Weights of a small transformer language model: 5.24M parameters.
Each number is 50 + 12 x the weight over its row's rms, rounded and kept within 0 to 99. Layers, rows and columns count from 0. The size before them is the row's rms in percent of the matrix's.

# down: layer 4 MLP down (transposed), 640x160, rms 0.178, rows 450-459, columns 0-159
# up: layer 4 MLP up, 640x160, rms 0.19, rows 451-460, columns 0-159
down450 132:60 46 31 34 24 62 55 56 55 35 46 66 44 54 38 23 62 50 45 56 48 57 39 58 45 41 54 63 56 72 39 42 43 66 54 41 51 58 54 57 54 39 51 69 43 45 50 46 40 46 72 41 72 48 56 24 54 52 49 57 48 46 40 48 50 73 27 42 67 46 45 46 64 37 52 70 64 48 65 65 22 24 47 50 55 61 47 68 48 50 35 35 46 46 48 46 63 52 48 63 42 76 38 51 60 48 43 48 38 42 38 69 39 57 58 43 58 50 41 31 53 45 32 56 43 26 66 72 36 64 25 52 64 45 66 61 63 54 70 45 37 44 61 59 41 64 65 69 66 62 71 35 28 41 66 54 48 41 51 47
up451 058:82 60 61 51 47 51 20 56 66 35 61 54 45 46 32 44 41 60 68 49 70 38 59 92 63 57 55 61 22 43 55 56 50 56 61 41 60 60 69 38 45 67 56 53 43 55 81 60 49 48 56 29 35 49 41 63 43 43 53 39 50 35 48 49 38 64 52 77 75 43 68 56 41 50 24 48 50 40 46 47 63 60 43 42 67 44 53 43 53 54 73 48 57 48 53 51 49 51 37 46 44 53 46 41 41 56 43 69 37 56 49 42 58 38 29 16 57 68 55 75 64 50 28 46 55 69 39 65 45 55 39 61 55 62 40 66 44 46 57 50 53 69 52 48 49 48 41 57 56 54 57 68 62 49 46 44 53 44 52 54
down451 058:43 54 48 64 59 56 31 42 42 54 64 65 65 55 42 60 61 46 37 47 35 51 39 48 38 72 51 48 72 52 36 45 40 43 34 50 55 59 50 51 58 58 60 48 49 59 41 46 43 43 45 59 43 55 41 49 50 54 45 45 58 29 50 49 45 26 58 39 41 57 26 40 42 67 43 51 53 51 30 53 35 40 58 27 57 46 45 47 42 72 50 56 54 48 56 57 49 36 56 80 52 57 64 27 60 49 43 30 50 23 19 30 36 52 49 55 62 55 32 68 50 50 56 35 50 51 43 50 66 59 17 50 52 50 18 47 59 75 59 54 53 66 62 35 58 47 52 62 42 53 46 21 52 79 39 32 61 38 52 22
up452 148:50 48 64 38 29 50 54 49 41 56 56 62 67 68 54 54 34 56 60 63 55 42 42 51 55 51 46 75 41 52 56 35 69 73 64 15 57 47 62 61 49 83 54 39 57 56 42 61 48 46 63 49 42 58 31 79 47 66 72 38 53 34 46 48 41 61 49 57 56 45 42 66 55 53 44 22 64 51 44 53 55 56 51 56 63 39 44 45 46 72 60 64 52 53 42 53 31 57 36 54 51 42 47 48 57 58 36 44 67 56 42 34 56 55 20 35 47 86 76 51 45 52 45 76 38 43 43 49 43 44 45 55 55 58 63 43 48 49 44 45 50 61 29 73 28 43 72 56 54 64 51 68 55 55 64 52 48 67 56 51
down452 145:51 55 59 70 44 55 36 43 47 63 60 50 48 43 56 25 47 39 42 43 42 48 48 52 49 53 78 58 60 48 76 71 51 16 28 76 19 61 70 58 36 39 47 44 35 45 61 51 41 51 47 48 54 55 65 41 75 60 69 48 80 34 54 19 55 58 70 40 37 63 64 57 50 48 49 52 47 49 53 37 28 65 50 47 47 40 36 63 34 51 54 58 58 44 61 44 47 57 53 53 46 51 44 31 46 77 50 71 46 61 49 56 65 71 67 72 42 61 54 50 35 52 51 51 50 61 36 43 48 47 48 62 57 41 72 48 44 35 63 39 56 43 50 34 53 51 28 54 50 65 55 56 54 50 43 57 55 49 25 55
up453 117:49 59 64 44 64 29 41 54 37 55 49 41 47 69 55 30 51 51 40 34 58 36 52 52 70 68 64 54 43 35 59 35 29 74 60 25 47 54 55 55 36 73 57 70 37 68 50 60 47 49 44 55 29 51 56 61 49 34 69 48 79 48 32 44 78 66 47 55 31 43 50 42 53 41 24 49 46 52 47 62 75 47 58 57 60 74 48 70 40 58 70 56 57 44 54 44 56 53 37 32 51 51 59 38 49 57 42 52 46 52 37 57 72 57 46 40 39 59 55 57 49 37 51 63 49 43 46 41 49 35 54 46 69 46 52 68 66 49 52 41 47 64 64 46 74 40 63 34 51 41 32 59 83 35 64 37 64 53 48 51
down453 114:55 50 31 57 55 54 75 24 53 33 51 50 48 49 51 47 53 57 40 73 60 50 54 56 53 59 44 42 62 30 55 46 36 43 33 62 52 54 41 52 44 56 69 58 54 47 64 50 90 40 31 20 43 57 43 51 54 46 49 58 45 60 46 36 73 49 41 39 65 55 51 46 79 57 50 63 51 43 55 67 59 62 59 55 47 54 41 58 42 38 78 70 76 70 50 49 71 60 38 35 68 51 67 47 46 64 47 58 71 53 62 47 59 60 46 50 42 57 30 33 47 42 64 51 66 38 66 57 55 43 49 29 58 41 41 53 49 31 51 46 35 55 62 37 51 59 49 60 67 46 62 52 79 83 52 42 50 40 48 63
up454 026:66 52 56 54 62 65 38 52 55 53 50 55 57 55 32 67 42 62 73 62 59 41 51 69 61 59 57 65 32 37 36 31 54 89 52 38 71 46 65 59 53 73 50 47 38 45 55 45 54 38 59 34 48 54 27 46 42 50 47 57 63 44 38 53 46 56 55 62 46 28 39 59 33 44 36 50 53 30 46 51 70 62 49 33 64 48 67 41 55 43 71 26 70 54 57 53 35 40 47 40 47 59 45 43 41 56 59 62 62 53 51 41 52 35 23 35 44 62 59 61 75 22 53 56 52 48 36 58 56 49 41 55 55 41 62 69 47 24 47 52 44 64 55 54 61 49 29 47 29 44 56 58 55 44 43 79 64 55 54 70
down454 025:36 46 35 48 40 26 69 45 49 42 35 59 54 54 75 44 55 24 51 48 44 53 49 29 36 30 50 40 63 44 37 47 52 37 47 62 44 68 53 42 43 47 46 60 49 58 37 52 49 73 35 50 41 21 49 44 69 49 65 40 54 45 43 37 54 37 47 38 40 47 47 50 63 68 64 56 63 45 50 41 69 40 49 67 65 52 67 37 55 44 47 47 49 34 66 23 35 55 72 43 79 50 46 67 64 69 46 64 52 29 47 37 43 61 58 40 39 57 28 35 48 56 55 22 39 38 58 17 58 54 46 58 45 51 48 64 55 50 48 53 47 49 58 48 37 51 72 47 39 36 27 31 51 68 67 47 46 42 52 41
up455 027:50 53 56 48 53 50 23 37 43 58 66 44 61 51 40 56 34 60 54 55 61 38 72 59 64 53 67 47 21 35 50 55 56 62 55 43 57 55 73 52 26 69 45 53 49 48 54 53 51 35 50 51 38 52 36 56 20 34 52 42 63 43 42 57 59 55 47 67 46 48 51 71 47 66 26 58 64 29 42 49 74 39 42 40 62 50 46 30 54 50 57 55 54 56 46 37 40 49 30 45 53 63 51 38 46 56 46 74 40 71 51 48 61 41 41 32 52 50 51 59 50 13 45 57 58 55 42 56 61 50 29 47 52 59 57 77 25 48 65 59 52 87 50 60 55 42 36 40 49 62 58 48 60 28 46 68 44 71 51 52
down455 023:49 50 49 51 41 81 40 68 47 44 58 44 54 54 49 41 46 50 42 45 54 42 53 42 42 41 62 64 59 76 52 47 57 43 46 79 46 63 49 60 52 55 59 38 51 41 67 66 46 24 63 54 42 35 52 56 46 41 50 41 84 72 34 34 49 63 50 40 34 50 29 44 42 45 51 28 33 55 58 58 44 78 59 51 82 51 53 47 63 48 20 63 50 48 59 63 75 34 49 47 49 53 52 46 47 56 67 52 35 37 41 27 71 61 55 30 47 74 53 33 53 70 56 57 56 53 51 46 52 41 37 45 45 44 63 61 38 51 52 48 50 63 41 53 48 50 42 49 50 40 50 54 78 30 83 43 68 41 52 53
up456 025:51 49 61 64 51 50 30 47 70 61 52 56 57 57 48 55 50 61 68 50 74 47 56 76 65 81 57 64 22 40 61 59 42 57 57 53 61 55 50 25 56 65 50 46 11 60 66 57 52 55 59 54 46 58 51 51 41 42 50 65 58 45 43 48 56 75 47 49 45 46 54 76 20 56 39 37 51 20 51 47 58 59 44 46 77 56 56 42 48 51 79 53 52 62 51 54 41 40 30 43 71 50 47 49 59 49 52 58 47 58 67 42 59 51 31 13 46 45 73 68 64 34 39 50 47 38 40 58 61 43 51 56 72 53 60 50 45 43 53 53 47 62 48 33 55 47 44 34 58 55 53 56 72 43 41 55 53 49 48 63
down456 024:56 50 55 58 17 38 64 66 32 40 77 47 59 57 69 45 44 57 60 48 50 44 54 55 59 36 35 48 44 57 52 41 59 52 34 54 56 52 63 53 42 59 60 25 42 76 32 44 57 36 44 66 56 54 51 46 64 49 31 63 29 67 59 56 52 51 33 45 47 45 22 36 48 28 52 58 67 40 45 64 38 56 38 26 55 39 76 58 43 61 53 47 36 33 58 34 31 36 53 63 51 53 39 54 55 69 54 48 56 36 39 46 61 43 39 51 66 44 47 30 29 61 38 43 62 39 62 37 45 53 56 47 50 50 49 46 69 45 32 51 65 66 41 60 76 54 62 56 32 38 44 51 24 32 66 53 51 40 57 30
up457 127:42 63 54 49 32 47 43 58 63 56 51 45 52 59 30 60 38 48 60 55 51 33 47 54 54 73 31 48 47 61 78 36 37 56 55 49 36 47 40 56 49 54 62 52 36 48 55 69 45 42 52 29 57 35 40 45 46 39 46 50 46 46 33 55 28 61 41 49 63 40 62 63 52 37 44 51 34 30 63 57 49 59 48 42 48 46 43 43 60 49 52 45 59 68 55 50 42 35 22 42 74 62 72 32 22 50 51 65 54 49 70 51 50 30 48 53 37 55 67 49 66 39 62 64 82 46 46 48 71 56 35 62 58 40 41 34 50 22 80 56 55 73 33 64 59 69 42 41 58 48 41 44 54 52 35 48 47 43 21 42
down457 129:48 58 71 49 35 52 44 70 39 35 50 44 47 56 40 67 66 47 63 41 26 58 42 65 36 62 52 42 48 46 71 51 61 51 53 61 40 55 50 47 36 31 60 39 59 41 70 43 30 58 58 54 48 47 62 73 68 58 38 66 55 49 39 38 59 42 66 32 48 48 65 66 37 57 57 38 52 45 58 29 41 62 47 63 55 58 49 62 36 71 22 44 27 50 40 75 46 19 44 47 57 44 53 45 39 42 33 57 60 40 52 63 42 57 36 49 19 51 64 27 70 45 33 49 47 36 62 45 42 62 53 60 47 68 54 41 42 57 28 69 46 55 42 45 48 43 57 32 34 55 30 41 41 59 61 41 65 68 51 44
up458 131:46 45 56 32 43 59 46 45 62 51 30 61 45 58 40 59 57 69 47 45 54 48 46 53 34 80 48 53 46 62 70 50 39 31 57 60 51 62 48 43 52 67 60 60 59 41 45 53 64 44 53 37 52 48 43 43 55 67 50 43 38 54 43 73 54 61 57 77 34 17 76 40 38 42 43 31 32 52 52 47 49 31 37 65 79 54 43 56 68 58 67 38 51 54 48 49 53 41 32 27 69 66 59 46 53 51 41 51 52 48 53 57 41 38 49 54 69 68 59 51 51 41 40 77 68 29 62 41 53 55 51 55 67 64 59 40 63 07 65 40 70 64 51 41 49 57 39 50 52 66 54 38 47 58 56 59 49 45 37 38
down458 130:50 56 28 51 64 23 46 30 43 50 53 36 53 59 56 50 47 32 32 46 73 34 65 61 44 58 63 49 35 47 37 40 87 44 47 46 50 52 68 41 80 26 69 50 58 66 59 52 68 51 70 55 29 47 50 39 33 44 65 36 55 50 53 43 53 52 82 53 63 47 53 42 43 63 54 64 54 50 55 46 41 46 46 41 41 50 60 48 60 33 45 62 54 50 62 31 39 30 42 27 40 46 46 58 29 55 36 50 46 36 23 56 50 47 47 24 40 38 46 50 54 38 37 39 67 57 57 61 42 73 59 74 59 59 43 61 38 45 41 66 51 36 58 42 38 36 54 49 62 47 39 61 51 45 65 36 56 49 52 32
up459 127:45 67 75 80 49 60 20 50 38 20 58 41 60 63 46 61 51 57 66 51 47 55 66 82 70 60 61 66 49 51 44 46 52 59 72 37 56 56 63 37 42 45 68 52 52 56 51 34 44 48 70 58 24 51 41 54 49 47 74 40 68 34 41 53 53 47 31 71 46 41 45 74 34 55 43 57 56 39 50 63 41 45 52 45 42 53 49 42 60 51 44 51 33 46 38 49 32 35 53 68 43 42 37 41 47 15 49 43 45 54 55 70 54 43 37 31 59 45 71 56 45 40 40 52 66 43 46 50 27 52 50 57 31 67 42 49 54 50 55 61 47 67 45 39 46 35 41 70 65 59 66 40 55 51 56 64 62 62 56 58
down459 125:54 53 47 52 44 51 64 42 64 60 56 49 43 30 37 64 44 40 42 49 74 40 30 45 46 57 40 49 29 47 61 43 47 55 39 64 55 39 43 53 32 57 34 42 52 40 52 24 51 64 46 58 54 48 54 39 43 42 64 43 23 60 39 59 54 48 57 44 60 54 21 49 53 35 66 42 52 42 77 45 45 44 43 52 33 47 34 53 46 48 43 57 58 25 53 60 65 26 57 43 60 79 56 56 39 63 39 40 57 31 51 33 81 36 52 44 65 54 45 41 48 39 51 40 49 50 50 54 57 22 63 57 46 51 38 56 27 58 73 37 58 35 48 47 52 58 78 55 73 16 29 46 50 47 43 48 42 23 52 57
up460 115:56 55 47 52 55 53 59 33 49 71 36 67 63 68 16 33 36 45 51 40 46 52 56 80 68 55 44 65 31 41 65 50 35 61 51 33 50 58 67 64 52 50 49 52 53 39 59 41 63 55 44 54 44 68 57 67 48 52 63 41 37 31 40 62 64 55 42 68 36 41 45 61 54 39 57 41 54 36 63 43 50 70 49 55 52 53 58 76 60 45 56 46 40 60 35 34 44 66 37 53 43 32 58 41 73 42 44 44 35 61 65 61 66 52 47 44 41 59 46 55 52 37 47 63 44 54 24 89 57 39 33 47 42 52 28 62 35 45 62 55 58 48 51 48 41 47 25 57 53 36 68 69 56 32 46 51 39 54 64 73